config = dict(
    num_hidden_layers=8,
    hidden_size=192,
    num_attention_heads=4,
    num_key_value_heads=4,
    head_dim=64,
    intermediate_size=576,
    vocab_size=2048,
    hidden_act='tanh_gelu',
    norm='layernorm',
    norm_place='pre',
    norm_eps=1e-05,
    positions='learned',
    qk_norm=False,
    attn_scale=0.125,
    bias='all',
    tie_word_embeddings=True,
    parallel_block=True,
    init='normal',
    init_std_qkv=0.0468,
    init_std_o=0.0405,
    init_std_up=0.0468,
    init_std_down=0.0,
    optimizer='soap_variant',
    learning_rate=0.00548,
    beta1=0.95,
    beta2=0.95,
    weight_decay=0.079,
    lr_head=0.00511,
    max_grad_norm=1.0,
    warmup_steps=200,
    schedule='wsd',
    decay_fraction=1.0,
    decay_shape='cos',
    final_lr_fraction=0.02,
    batch_tokens=32768,
    max_seq_len=256,
    doc_mask=True,
    train_tokens=133300000,
    max_steps=4068,
    dataset='wikipedia_en',
)
Each number is 50 + 10 x the weight over its row's rms, rounded and kept within 0 to 99. Layers, rows and columns count from 0. The size before them is the row's rms in percent of the matrix's.

# o: layer 3 attention output (transposed), 256x192, rms 0.138, rows 139-174, columns 0-95
# v: layer 3 attention value, 256x192, rms 0.146, rows 140-175, columns 0-95
o139 099:49 34 37 28 55 49 55 57 39 49 48 64 56 48 39 53 40 59 76 49 56 51 52 36 42 44 39 64 50 41 45 45 48 34 62 53 58 42 44 60 54 62 38 48 22 42 55 33 36 43 46 59 53 35 54 46 69 50 62 40 36 49 41 51 66 51 44 35 59 54 53 54 47 56 48 37 54 38 51 64 46 58 58 30 58 54 57 44 42 50 35 32 51 40 50 53
v140 098:75 47 38 61 53 71 42 59 49 37 65 58 61 46 54 61 42 42 41 49 58 41 79 54 58 53 81 57 52 62 50 48 65 49 51 43 47 41 38 38 48 42 60 50 41 62 44 52 50 51 44 42 57 57 53 44 38 49 47 33 40 59 70 56 45 69 39 51 63 52 55 42 58 62 58 38 52 54 64 46 48 61 30 33 45 24 51 48 44 69 62 45 58 41 51 60
o140 098:56 55 48 61 63 48 63 34 45 65 36 42 42 53 58 51 62 55 54 67 52 43 52 51 47 53 37 45 47 47 47 20 62 44 35 67 47 55 53 47 45 47 42 56 41 34 47 54 66 31 41 56 42 35 66 46 64 45 38 57 70 43 29 41 36 28 67 41 24 64 46 44 50 57 53 47 46 50 38 55 48 34 70 57 55 46 44 55 41 50 60 42 54 41 63 48
v141 100:46 34 60 58 61 72 51 65 44 51 39 36 49 38 34 44 44 41 48 41 59 40 41 50 54 36 53 49 50 53 59 48 54 53 53 54 55 64 58 43 42 75 33 29 41 36 34 56 56 52 57 46 69 59 31 62 48 47 55 52 40 49 64 41 67 56 44 56 61 63 51 54 36 57 44 46 38 44 37 62 44 50 65 51 48 37 62 51 35 56 48 59 49 63 39 55
o141 095:63 52 51 39 41 62 50 56 45 56 50 55 55 63 70 68 44 60 51 41 39 46 54 51 50 66 63 62 64 52 78 69 38 44 53 46 46 54 45 50 38 31 52 68 60 65 56 57 61 52 54 43 42 37 58 30 42 36 38 51 56 36 47 62 54 44 42 53 36 50 63 45 60 38 57 62 50 59 53 29 49 42 59 43 51 60 41 46 45 61 57 50 60 41 54 58
v142 099:53 67 35 68 52 63 45 49 67 37 45 62 41 50 29 56 54 53 33 57 52 58 55 31 30 36 49 55 40 56 48 60 47 54 48 62 35 57 59 39 26 38 67 52 45 66 46 43 50 42 37 61 58 57 57 50 48 59 54 45 53 36 57 52 52 41 62 53 51 40 60 38 49 41 49 38 53 46 43 52 58 35 45 60 44 57 48 52 51 57 46 37 56 26 40 34
o142 098:59 51 45 55 64 37 58 61 47 37 50 49 52 53 64 33 41 48 58 35 47 52 38 44 33 58 42 59 33 49 47 33 50 39 46 47 34 31 50 42 49 59 49 81 61 62 51 57 41 57 54 36 48 36 48 49 44 38 42 56 49 55 31 64 56 51 47 53 62 40 36 62 39 57 47 60 50 61 62 42 46 68 51 37 55 52 50 35 64 52 42 34 54 59 51 65
v143 098:39 47 35 67 66 64 41 46 49 46 46 60 42 46 47 55 34 45 55 67 48 70 61 52 59 35 50 64 50 41 57 64 48 66 55 51 47 50 49 66 43 51 48 53 38 68 49 58 63 39 55 55 67 40 49 55 42 49 46 41 62 54 56 43 72 50 49 57 61 39 52 56 61 44 57 55 32 67 50 49 56 38 59 38 34 47 45 57 58 49 49 61 53 40 46 63
o143 097:62 49 53 55 44 53 38 58 56 68 60 43 54 64 53 60 57 56 58 57 50 40 43 38 52 38 51 59 51 54 40 41 53 54 46 51 29 54 42 48 60 49 54 50 46 38 59 66 43 38 53 54 56 55 47 61 44 59 54 58 53 27 54 64 43 49 63 54 59 57 52 58 52 53 59 56 54 45 53 70 49 61 25 50 46 48 55 70 52 44 55 53 43 36 65 49
v144 093:62 43 60 46 35 57 51 62 32 49 45 40 45 60 62 61 48 47 23 57 35 47 44 47 56 78 55 48 46 34 55 46 56 34 29 42 45 52 52 59 64 46 54 56 33 59 50 57 46 52 54 44 40 46 56 40 57 69 40 60 60 56 47 42 43 46 55 35 31 29 52 57 44 55 41 55 49 36 45 55 62 54 57 47 54 37 62 37 40 52 48 51 58 38 42 60
o144 090:62 72 37 43 52 46 42 44 63 49 43 42 41 40 44 47 56 54 58 59 41 58 66 73 49 33 34 59 52 61 50 71 61 46 46 65 64 38 44 37 42 47 56 49 68 51 52 42 70 52 45 39 48 41 47 55 49 41 73 40 55 67 50 53 53 47 69 45 46 54 63 56 56 36 34 40 33 60 37 45 36 57 42 52 53 48 37 75 44 56 51 47 42 62 44 40
v145 091:50 49 57 30 37 41 48 39 54 53 50 42 45 37 42 44 43 46 58 69 54 51 50 76 46 59 46 49 67 61 43 36 48 40 52 55 37 47 51 45 68 42 46 62 58 30 44 31 68 48 63 52 38 67 45 32 39 49 31 36 26 51 44 29 69 67 53 48 44 58 42 40 54 50 61 47 45 38 47 59 30 59 50 63 39 23 46 56 52 45 47 39 49 54 51 70
o145 089:51 50 55 63 52 49 52 43 55 47 47 49 48 59 50 64 50 55 50 49 48 66 46 43 50 39 63 46 62 36 60 48 59 56 56 47 51 65 43 42 27 40 65 50 65 56 44 61 57 43 41 53 63 40 49 48 62 31 46 69 54 55 46 56 47 51 55 66 46 54 51 41 40 41 56 50 62 63 51 44 58 45 66 33 60 53 38 46 44 44 60 64 57 41 40 50
v146 095:35 52 32 68 37 62 43 50 56 57 48 64 64 59 47 56 54 43 44 52 37 54 63 49 56 49 47 49 42 44 55 62 41 42 38 46 37 65 47 43 52 60 71 58 57 49 58 66 44 60 47 49 43 45 41 52 36 31 55 48 47 58 56 54 38 58 53 37 47 52 42 57 68 67 54 53 52 66 56 45 53 51 52 44 41 32 38 49 47 69 42 56 57 36 59 48
o146 092:65 27 66 57 41 46 50 36 64 41 47 34 60 55 47 38 44 60 42 46 52 42 45 53 52 39 44 56 52 67 35 57 64 47 64 52 61 36 65 76 62 43 23 52 40 55 48 30 58 58 40 61 62 61 40 54 69 60 67 51 33 49 49 53 56 45 61 61 58 55 53 60 49 75 44 46 47 48 55 48 66 53 43 57 76 57 44 60 54 50 65 47 38 36 55 61
v147 104:42 53 37 49 36 43 49 50 44 63 45 48 41 38 76 66 48 48 63 68 52 45 65 51 36 48 44 42 59 26 44 41 70 47 49 47 56 47 51 42 48 33 41 56 38 56 55 56 39 53 43 49 64 44 59 43 56 48 39 35 43 61 58 79 66 31 40 51 54 54 64 66 52 59 58 52 60 51 31 80 44 42 50 52 47 56 54 61 53 41 44 51 40 48 42 48
o147 094:48 44 32 54 45 54 39 41 59 37 23 74 46 46 29 56 53 42 54 40 35 60 29 52 38 63 35 63 55 52 68 51 58 44 67 64 45 52 54 59 57 49 44 34 54 41 55 44 73 55 55 48 43 54 37 53 64 55 56 61 67 37 52 34 46 45 47 52 44 45 49 41 57 47 36 63 59 51 51 24 51 56 58 58 35 50 64 60 55 58 49 46 71 53 39 39
v148 090:52 63 43 59 62 39 48 62 59 44 49 56 53 47 57 51 48 45 67 53 39 52 66 46 69 39 62 79 44 49 47 32 48 26 63 49 57 67 42 38 69 45 24 64 32 66 48 49 52 59 49 52 47 54 55 50 45 71 52 47 28 45 46 53 54 45 47 66 38 48 39 57 39 47 44 58 47 51 56 41 44 55 56 38 23 45 45 53 55 45 34 51 62 56 60 54
o148 099:57 65 55 43 53 62 46 60 26 47 58 48 69 36 59 58 52 46 55 60 47 58 54 43 62 39 45 46 59 68 23 60 47 59 48 56 55 50 57 47 43 65 59 51 76 48 57 60 72 43 41 56 47 54 55 52 56 42 47 70 50 57 41 62 73 59 66 37 36 51 58 77 55 52 40 41 61 45 55 61 51 52 69 61 61 52 51 63 64 47 63 45 49 59 59 56
v149 111:66 43 47 31 61 59 55 47 54 64 53 45 44 46 67 52 52 40 58 55 56 51 61 59 62 51 47 41 63 41 48 49 70 56 45 50 55 55 33 44 40 53 48 45 60 29 78 64 45 68 37 60 44 33 50 54 44 58 48 47 43 62 48 41 66 37 57 55 39 43 48 54 54 44 57 59 50 33 53 45 63 67 44 44 50 61 61 52 72 55 32 27 42 65 48 66
o149 103:56 56 37 60 44 35 45 47 58 40 40 48 47 48 43 42 50 61 40 46 44 50 50 51 50 55 41 46 49 57 52 60 45 51 60 39 54 36 46 43 61 26 53 54 40 43 41 59 44 53 67 48 38 59 47 41 60 45 52 51 42 42 45 71 39 46 64 48 49 45 53 44 60 39 43 36 49 57 28 47 48 57 42 48 33 36 54 29 53 54 44 67 65 61 23 39
v150 097:62 47 52 49 54 50 61 50 40 34 42 39 48 37 52 55 37 45 47 53 55 56 44 58 48 54 52 65 44 59 56 39 53 50 51 48 55 40 41 42 56 39 51 68 72 54 47 42 54 44 33 71 45 53 42 71 64 45 46 70 40 46 52 69 37 28 52 41 44 61 41 47 70 66 49 63 71 40 35 44 69 42 50 36 29 36 53 49 46 47 59 36 53 35 40 48
o150 090:48 47 58 53 54 34 44 46 58 44 45 58 55 58 52 36 45 43 58 37 63 49 50 40 52 54 38 63 36 45 45 30 51 59 69 46 42 39 62 38 54 66 49 50 49 44 53 67 62 65 55 37 53 62 59 36 63 51 54 54 63 46 47 61 55 53 40 36 47 46 37 57 41 45 53 39 47 55 59 61 39 46 51 61 65 57 41 46 62 74 62 53 24 60 68 46
v151 093:58 53 56 57 69 53 51 52 54 50 60 48 66 61 36 44 54 74 42 45 49 37 43 52 61 44 48 52 62 49 37 33 30 53 39 46 45 55 59 48 21 57 45 42 40 37 53 58 53 49 45 39 65 57 55 39 54 39 44 49 47 74 40 58 62 47 48 52 46 60 47 48 64 52 59 55 63 59 52 54 38 63 44 50 54 50 32 53 57 59 63 56 41 33 54 59
o151 092:49 49 48 43 53 41 48 67 45 42 50 48 42 43 44 54 60 52 62 52 35 50 58 42 54 49 77 62 27 56 53 47 47 62 34 50 44 54 57 58 49 38 49 77 48 45 40 52 45 42 55 49 50 46 70 38 44 55 75 38 38 20 48 43 48 51 42 45 58 52 46 41 56 56 65 28 42 52 50 56 65 47 66 45 41 49 47 42 58 45 61 39 47 59 50 41
v152 101:51 55 55 53 65 42 24 49 50 55 66 62 56 56 48 48 53 48 46 45 62 46 58 44 55 52 41 45 42 44 59 55 18 39 35 32 46 74 32 57 41 41 49 52 65 56 50 58 54 48 43 49 29 49 51 65 48 37 60 37 73 60 60 54 53 55 40 49 53 33 49 44 60 49 49 58 47 72 37 56 61 44 39 49 47 55 22 54 59 56 61 54 51 72 47 53
o152 094:57 48 64 48 43 52 55 36 53 53 58 49 59 49 43 53 55 42 47 41 39 43 30 56 66 72 52 51 57 61 54 54 58 45 51 57 62 33 42 41 43 44 50 31 33 44 47 52 48 61 48 47 55 49 65 45 49 59 48 65 44 68 47 45 41 57 51 48 61 66 63 54 40 44 36 48 45 56 41 58 68 54 44 42 44 54 43 60 26 38 53 47 47 51 48 59
v153 101:49 51 50 38 65 55 59 41 51 67 71 49 53 48 60 46 56 34 51 65 45 33 37 28 43 56 42 46 47 40 58 30 57 46 61 50 48 46 43 34 61 32 52 48 64 25 47 60 40 49 54 49 27 40 64 43 32 54 45 48 37 73 52 44 62 49 44 55 51 52 48 52 63 64 50 51 52 37 39 54 45 57 37 42 60 50 48 35 47 46 54 58 44 45 51 52
o153 096:57 71 36 49 43 41 61 60 45 49 40 43 62 53 42 35 44 56 42 45 40 50 61 57 50 59 68 49 55 43 52 69 64 54 51 42 55 64 49 55 58 57 51 35 52 58 38 63 54 40 43 61 52 36 58 50 43 38 41 75 52 65 57 48 46 28 47 33 50 51 47 39 46 43 40 49 48 75 50 43 58 59 54 70 47 54 50 53 34 51 41 24 63 59 63 38
v154 099:38 48 43 64 53 39 65 55 72 70 47 53 45 60 26 46 44 66 58 49 60 52 60 53 59 54 33 62 58 62 55 55 37 40 34 61 54 38 34 42 26 72 63 48 46 73 42 33 37 58 53 60 62 49 56 42 55 35 60 65 40 49 50 52 30 39 52 57 47 49 38 55 52 30 52 52 45 56 61 55 62 60 51 43 47 46 31 58 58 43 38 52 45 54 46 58
o154 092:49 38 39 31 57 50 30 53 37 42 45 44 46 51 57 58 40 52 54 58 56 64 42 28 42 52 45 45 58 43 45 62 45 47 42 50 53 45 64 54 44 35 46 53 63 32 63 57 71 36 50 42 42 50 62 53 60 64 51 42 61 35 42 35 59 46 58 57 65 46 51 30 68 66 70 31 41 57 41 52 71 30 52 43 53 63 52 56 54 54 40 53 36 46 52 42
v155 095:51 36 59 66 60 45 62 44 56 51 72 61 43 55 62 48 70 56 50 53 52 57 49 44 64 37 53 40 63 50 48 45 51 39 60 65 55 50 46 62 42 45 57 40 58 59 55 48 44 44 54 47 57 42 47 55 55 62 52 48 59 49 39 52 54 54 63 59 70 50 30 51 37 51 53 60 55 58 26 31 55 36 32 42 46 40 56 37 32 47 44 38 53 44 45 56
o155 090:49 61 51 39 41 44 52 45 51 41 37 64 53 28 36 45 24 47 39 57 62 43 39 53 49 52 50 55 34 64 57 52 53 43 37 46 46 54 71 53 64 63 42 51 49 45 47 66 37 65 33 53 55 38 55 55 39 40 31 55 72 52 59 68 47 54 52 38 56 51 43 31 51 51 37 60 51 42 55 54 47 66 54 39 58 45 44 58 61 43 52 69 39 30 50 46
v156 099:54 74 36 49 33 51 67 44 52 58 44 43 40 56 57 56 59 59 35 58 59 49 49 49 49 47 53 59 44 52 49 55 51 53 19 46 32 50 49 48 46 38 58 60 50 41 58 27 46 61 68 52 57 49 51 51 48 34 52 62 47 53 49 65 54 30 32 62 60 52 32 41 62 52 37 67 56 35 49 31 51 57 55 53 52 62 36 48 55 48 33 40 55 34 49 42
o156 096:44 44 59 41 50 37 23 50 40 55 41 51 57 44 43 57 38 41 59 61 58 54 49 50 67 60 46 59 56 54 46 48 60 54 59 54 58 52 53 43 49 51 55 43 39 50 51 71 39 54 42 30 48 44 40 48 60 47 57 57 58 47 47 43 49 70 67 49 50 49 62 53 52 59 78 37 57 60 39 55 43 67 53 48 52 47 54 40 38 51 63 59 42 63 42 56
v157 102:52 51 42 45 54 38 51 46 55 42 60 40 55 50 39 42 44 35 56 60 49 41 54 52 58 59 50 30 48 62 45 51 54 57 45 57 64 48 41 46 61 55 47 50 44 39 44 67 64 21 47 57 58 55 55 47 43 48 41 46 55 44 48 47 49 51 54 50 62 62 36 53 38 44 44 18 55 63 46 62 43 54 42 50 39 33 56 34 45 44 57 44 54 45 62 47
o157 099:36 51 53 58 66 53 67 60 49 52 51 48 47 51 41 49 45 65 60 44 25 60 44 45 36 56 35 62 59 52 62 40 34 25 50 36 44 70 55 62 64 54 52 73 54 45 62 55 48 62 41 42 42 63 57 50 39 42 42 64 57 59 51 58 56 43 46 42 51 44 52 55 37 41 40 69 41 35 44 65 44 40 55 33 60 67 36 60 66 51 39 53 53 48 54 47
v158 090:45 42 66 43 41 65 62 51 41 60 37 62 51 54 46 41 58 33 43 47 37 54 66 38 48 60 47 47 44 50 60 29 39 59 39 34 47 33 55 60 47 55 38 44 38 54 38 47 46 55 66 48 34 66 24 34 35 58 47 64 42 67 49 56 59 50 69 52 54 44 39 45 48 44 46 44 55 65 40 47 51 62 49 58 32 50 52 63 41 42 49 48 74 53 50 49
o158 083:63 71 46 71 34 43 52 34 46 61 52 37 56 59 43 66 56 41 34 41 50 54 64 68 49 35 45 43 65 44 41 73 39 42 46 62 43 62 39 36 54 58 43 57 55 30 51 51 45 51 51 35 41 32 65 48 49 45 43 32 34 41 61 49 63 52 32 35 39 32 57 51 38 59 36 54 50 52 33 51 59 34 42 49 55 46 54 38 52 68 56 48 37 58 46 50
v159 103:42 59 41 52 61 49 36 46 32 61 32 34 57 68 33 45 47 41 50 37 46 37 59 52 53 57 60 48 54 55 63 61 48 43 53 50 40 56 38 34 60 62 54 43 44 49 39 38 52 52 54 48 70 39 46 68 74 40 60 45 49 52 57 72 49 48 54 56 44 57 46 61 52 46 46 40 47 57 54 57 66 61 55 50 52 50 43 46 62 68 54 43 56 54 43 49
o159 094:49 44 50 32 55 44 48 57 54 62 59 51 66 40 62 49 56 48 58 51 67 77 66 42 54 66 49 58 57 45 60 44 43 56 55 39 67 41 49 68 45 43 47 54 50 60 49 69 67 44 58 49 45 62 31 37 46 44 58 43 44 45 50 41 52 58 46 32 51 59 48 45 42 57 59 59 37 45 49 62 36 48 36 34 38 54 43 55 40 46 52 55 59 50 65 58
v160 095:45 27 47 52 45 36 53 51 50 48 56 36 45 62 57 46 44 53 54 46 36 20 38 48 57 38 73 45 53 56 41 40 62 55 53 64 65 39 34 43 62 44 53 58 66 30 43 33 45 55 45 38 45 69 53 39 67 59 47 56 44 58 49 45 52 46 44 47 39 61 48 46 58 32 48 47 51 49 34 62 31 54 43 55 51 57 40 41 64 50 57 35 55 56 28 41
o160 090:53 64 55 55 54 54 60 72 35 37 42 74 58 41 45 52 53 56 63 41 48 56 48 59 44 56 51 42 43 56 56 64 66 47 48 29 49 52 44 56 37 51 63 40 41 45 59 60 45 61 48 39 63 71 43 59 54 34 49 67 48 50 60 51 32 55 43 51 53 28 42 48 52 59 52 58 35 44 40 42 52 72 59 46 33 42 45 56 38 54 55 54 44 61 66 46
v161 090:54 33 56 40 45 60 61 55 52 52 55 51 57 30 50 41 56 64 53 64 37 46 51 53 34 51 48 45 41 42 63 50 39 66 60 48 64 51 55 24 40 51 49 61 49 50 29 54 44 52 41 55 56 58 38 55 54 29 59 52 56 34 46 38 63 65 53 63 43 56 50 52 59 44 35 59 39 46 49 54 44 40 60 59 54 61 38 58 38 41 62 49 37 55 52 61
o161 088:44 43 51 64 51 57 50 30 67 33 63 35 42 61 51 67 45 42 51 42 39 48 63 52 32 70 59 52 76 46 56 43 54 37 35 51 44 34 58 68 57 70 47 55 50 56 51 46 47 46 58 44 55 49 56 40 58 47 45 52 54 55 47 66 49 53 30 37 44 28 47 67 51 49 57 34 40 52 28 26 35 69 46 60 59 40 77 58 59 58 47 22 56 41 47 57
v162 091:52 62 45 68 71 48 60 37 67 30 63 57 62 29 42 48 65 51 61 37 52 54 38 46 51 52 51 57 38 53 54 52 52 61 47 50 31 58 53 57 55 43 48 55 54 48 39 40 36 45 52 56 59 56 60 42 53 37 53 40 68 51 44 48 37 66 44 51 41 63 58 66 55 55 53 67 59 52 30 46 53 57 61 54 39 54 34 62 62 39 47 53 64 54 48 60
o162 093:50 45 56 39 49 39 50 62 53 50 26 54 65 56 52 64 43 47 51 56 68 63 60 64 44 45 54 54 48 67 54 33 54 63 60 45 55 53 53 43 40 62 62 43 51 50 39 49 40 44 49 39 57 47 37 61 60 62 47 69 55 59 51 42 66 58 53 48 70 34 50 60 39 63 53 58 56 52 59 46 63 39 47 39 60 49 56 54 58 70 63 65 50 55 44 42
v163 095:43 63 31 38 39 56 43 46 41 40 40 56 51 66 48 31 45 43 54 42 55 73 44 49 49 54 54 52 53 47 63 51 46 53 53 54 68 49 50 64 26 42 56 47 64 62 68 54 59 47 65 48 62 55 56 56 59 65 48 31 52 56 51 74 43 65 58 53 65 62 50 63 42 43 49 47 44 51 52 38 47 44 51 42 42 33 58 41 42 52 59 19 54 64 71 52
o163 091:50 43 59 65 52 48 63 53 54 55 54 43 59 48 71 64 48 65 44 43 32 21 33 56 58 60 45 47 47 49 42 36 52 55 45 43 36 55 67 38 80 50 46 51 44 35 38 53 52 45 64 42 32 25 40 56 56 49 68 49 36 51 38 34 56 52 53 53 46 41 46 46 49 41 43 53 57 44 57 45 51 41 49 56 65 67 50 45 68 36 37 57 57 43 46 53
v164 105:40 45 69 44 57 66 48 48 50 52 63 56 41 62 49 42 39 42 39 45 59 46 35 65 59 56 46 36 57 61 38 46 56 59 45 48 58 33 56 38 55 60 27 48 45 54 60 56 53 49 44 62 62 46 41 69 68 55 44 53 60 32 52 42 48 58 60 49 57 41 58 56 43 61 46 53 55 42 77 43 44 48 49 52 65 28 39 60 70 29 33 53 55 53 52 55
o164 103:55 50 50 38 39 39 49 47 40 40 62 40 52 51 51 59 40 62 52 46 52 59 61 44 54 36 52 56 57 55 60 48 49 33 52 48 62 65 41 61 45 53 55 47 35 41 50 46 52 57 58 47 46 46 51 44 41 53 42 55 57 60 45 56 46 50 37 49 48 71 60 49 69 38 63 44 58 59 28 50 51 46 65 51 50 50 79 36 42 73 57 65 45 66 33 50
v165 098:56 44 66 42 33 38 54 50 56 48 43 64 52 71 70 46 50 54 52 53 48 50 49 48 34 55 48 53 72 32 46 45 38 50 65 46 55 65 59 53 46 36 64 73 47 47 44 71 50 56 49 43 55 42 59 67 75 30 59 54 43 44 40 53 43 65 54 48 37 51 56 56 56 53 71 58 56 46 59 59 68 33 51 52 60 53 40 47 45 56 46 53 32 34 55 34
o165 100:39 50 66 34 61 53 37 54 56 49 65 50 61 58 23 59 56 52 38 48 66 54 52 49 62 45 62 44 41 53 58 44 57 61 56 57 53 35 46 48 53 42 43 38 64 52 45 46 52 58 48 67 61 44 34 46 49 64 53 46 55 61 65 54 56 43 48 64 72 38 54 58 49 42 58 55 43 57 35 41 37 53 55 66 59 67 45 38 53 46 70 38 49 51 49 53
v166 089:53 45 46 44 74 52 69 38 54 48 40 51 51 41 42 37 51 57 51 61 56 33 65 36 34 61 60 46 29 43 62 49 45 51 51 39 63 48 57 27 54 49 40 46 47 59 36 51 42 37 47 50 63 45 45 49 60 62 51 65 62 55 47 57 55 32 44 71 63 66 37 50 53 43 62 41 41 85 39 55 62 53 51 54 45 62 31 60 50 45 61 45 53 43 34 56
o166 088:40 55 41 55 56 47 55 39 43 60 57 45 40 49 44 48 34 37 63 28 57 41 47 56 45 61 50 61 58 63 47 49 48 56 50 61 23 47 58 75 54 45 60 48 60 44 53 64 59 53 42 51 58 60 52 60 39 38 40 56 46 39 71 40 49 46 54 26 46 47 52 36 37 49 52 67 42 36 52 65 53 50 46 31 55 56 77 57 54 64 49 33 57 52 58 31
v167 086:52 49 38 47 51 50 57 58 63 45 44 54 48 46 55 31 45 59 57 48 53 52 55 62 50 56 41 45 51 45 43 51 58 36 56 46 51 55 55 41 59 41 46 48 41 54 47 44 54 41 55 58 57 37 41 69 45 29 53 69 51 61 27 57 46 47 68 66 52 46 54 42 52 52 38 57 40 36 38 60 62 43 77 55 51 60 52 45 45 61 39 64 56 59 40 43
o167 099:48 38 49 34 31 56 40 30 52 47 73 55 54 49 62 43 55 46 40 48 57 45 54 43 42 41 53 35 46 42 51 53 54 53 61 48 44 47 42 46 50 56 45 62 58 36 29 77 43 58 30 54 46 67 40 47 66 56 36 29 55 57 49 58 55 54 36 32 52 39 66 64 26 45 67 43 45 55 47 54 37 40 23 43 51 48 55 27 41 48 46 72 54 48 62 56
v168 098:49 44 50 35 38 44 63 67 64 40 69 47 39 26 44 48 41 43 60 43 59 47 55 40 44 63 54 50 67 52 52 46 67 59 70 45 49 47 42 61 50 47 38 43 61 30 38 41 56 41 29 52 58 42 42 51 48 42 35 51 59 41 63 43 64 62 45 51 50 62 43 40 42 48 65 58 45 42 40 62 51 47 62 57 57 55 50 40 33 43 46 43 52 58 47 71
o168 091:57 52 68 64 44 47 46 31 55 45 39 52 45 55 37 43 41 52 40 57 57 39 54 57 58 39 50 39 38 56 48 29 52 57 58 53 40 55 47 47 54 42 59 28 51 50 34 43 46 45 60 55 46 52 53 55 33 53 43 33 65 66 42 48 29 28 49 50 41 50 46 35 42 51 50 52 36 54 39 47 44 47 47 52 52 39 45 41 46 63 62 56 52 57 45 57
v169 102:44 32 52 51 54 58 45 52 55 62 38 57 39 63 49 35 56 44 40 66 59 51 46 27 52 74 51 52 49 42 64 49 54 50 56 50 26 41 45 60 55 52 46 41 49 44 45 49 26 54 51 34 47 51 56 72 49 44 56 55 43 44 52 52 51 61 43 60 47 68 71 77 43 37 49 69 61 59 56 57 47 46 43 55 31 67 50 67 22 53 62 55 64 51 44 45
o169 102:46 59 49 44 45 46 37 34 41 50 43 54 72 40 43 47 49 53 36 48 56 40 52 66 45 42 46 55 53 46 51 47 60 54 40 52 66 39 55 47 59 45 36 51 44 63 48 59 40 42 38 49 48 53 42 38 54 58 47 51 59 47 50 47 42 45 45 46 47 45 34 51 58 60 57 45 47 32 57 39 40 42 64 39 64 45 54 50 57 55 48 42 72 61 63 66
v170 103:43 49 69 54 57 63 47 43 43 44 38 63 61 39 54 40 60 54 52 51 35 57 74 43 60 64 53 55 49 63 62 40 47 50 39 43 44 27 43 60 46 59 69 73 29 52 62 35 53 51 33 34 51 39 49 42 69 40 30 46 36 47 49 39 55 66 66 38 58 58 49 58 55 37 59 48 51 46 35 33 39 62 40 43 44 61 51 80 47 54 40 55 56 44 40 57
o170 100:59 44 29 53 31 46 43 45 42 40 41 50 59 59 44 55 58 58 53 66 55 46 38 60 45 28 40 45 36 52 43 30 49 46 39 45 43 43 59 42 56 47 33 40 45 54 50 56 37 30 63 66 57 65 50 62 64 44 52 39 57 50 47 57 70 55 48 49 47 64 42 41 50 69 56 39 41 29 55 58 55 48 57 53 47 38 46 37 55 47 58 50 56 63 57 49
v171 095:45 36 50 33 58 52 66 18 45 62 66 51 49 52 32 57 43 46 43 41 58 38 40 57 59 53 47 47 47 38 41 33 66 52 52 45 46 50 68 42 56 33 53 52 62 39 69 44 57 39 51 49 43 59 58 56 42 52 59 50 47 58 40 54 51 63 29 49 50 46 42 61 59 44 50 47 69 52 63 57 53 34 43 53 73 44 50 58 54 57 67 24 78 56 47 37
o171 096:51 73 52 52 53 53 51 69 52 46 51 61 50 37 58 47 44 40 36 34 38 51 54 45 45 32 55 69 44 61 50 63 44 55 66 50 43 58 45 33 57 42 52 53 39 56 19 47 37 46 49 57 58 53 40 36 65 54 60 59 56 51 62 54 49 59 55 44 56 49 37 54 33 56 44 58 46 43 52 57 58 53 41 53 30 59 44 43 47 68 52 45 36 44 35 49
v172 095:57 49 48 67 50 46 27 33 34 46 62 55 56 48 25 44 34 60 40 55 38 44 36 29 40 46 52 49 42 58 50 50 43 51 43 57 48 62 36 49 41 59 59 67 51 53 60 37 54 46 27 54 46 69 59 55 63 67 37 54 53 53 64 60 49 49 49 40 42 55 58 61 57 45 68 53 36 61 38 58 74 47 64 49 50 58 60 44 40 57 64 42 53 41 59 63
o172 091:42 49 48 34 50 57 51 61 63 51 35 49 50 55 61 46 77 39 83 37 57 35 47 49 59 41 49 66 50 52 49 39 55 36 44 51 55 40 47 53 57 62 56 55 41 51 51 78 47 51 50 44 49 48 56 48 45 61 46 50 41 42 33 34 66 52 29 42 72 57 27 54 53 65 51 55 45 57 56 63 37 64 16 39 54 48 47 64 50 33 60 37 42 55 67 38
v173 104:50 42 61 59 43 71 41 50 50 61 57 49 70 52 38 61 55 60 42 38 59 47 50 54 50 43 52 47 49 33 54 43 30 63 38 40 46 45 47 39 42 45 39 60 31 57 58 64 70 44 41 53 79 53 67 42 61 37 47 37 48 53 59 53 60 44 40 55 44 64 45 60 39 59 67 58 53 59 45 48 41 52 40 51 59 35 42 52 32 56 55 68 50 40 59 34
o173 095:29 21 48 63 47 45 75 48 58 43 56 46 49 50 52 49 59 40 23 67 17 62 50 41 66 54 58 53 45 53 46 54 44 49 36 57 47 40 50 58 51 52 49 53 46 59 59 47 43 47 50 34 53 36 39 68 43 59 44 51 72 51 35 36 27 52 55 52 54 37 42 56 69 39 69 47 55 37 48 33 53 48 66 55 48 45 57 60 39 52 58 36 63 46 46 62
v174 090:52 39 75 41 70 47 50 60 50 54 52 89 53 52 54 46 49 52 50 60 61 65 48 52 55 47 31 58 50 50 49 58 30 40 29 49 42 45 44 52 56 57 48 35 40 59 59 27 39 78 35 62 60 45 51 42 57 55 41 47 54 56 51 43 60 52 44 68 31 59 57 47 41 41 58 43 40 47 60 46 52 69 59 49 42 54 46 67 56 61 61 54 57 50 32 34
o174 089:42 41 36 53 49 57 62 54 42 53 41 14 52 35 35 44 57 34 49 41 58 52 56 53 52 55 62 42 55 50 47 75 45 35 37 65 57 63 49 52 53 49 46 32 54 48 78 51 40 41 46 67 48 54 45 37 52 46 41 60 44 33 60 52 43 59 47 42 69 44 42 48 65 50 69 47 44 57 46 50 56 48 54 51 54 34 66 32 50 38 49 47 46 55 57 46
v175 108:52 54 56 58 58 47 49 40 40 59 43 64 46 43 19 51 51 65 52 49 60 58 41 43 58 57 40 59 35 39 65 67 53 47 30 40 58 68 55 53 45 74 42 42 53 44 44 40 48 59 46 70 58 41 63 47 68 63 63 46 58 29 50 47 50 55 58 53 52 50 38 55 51 30 60 58 54 49 46 50 29 50 67 43 61 55 35 68 53 58 41 61 71 52 38 54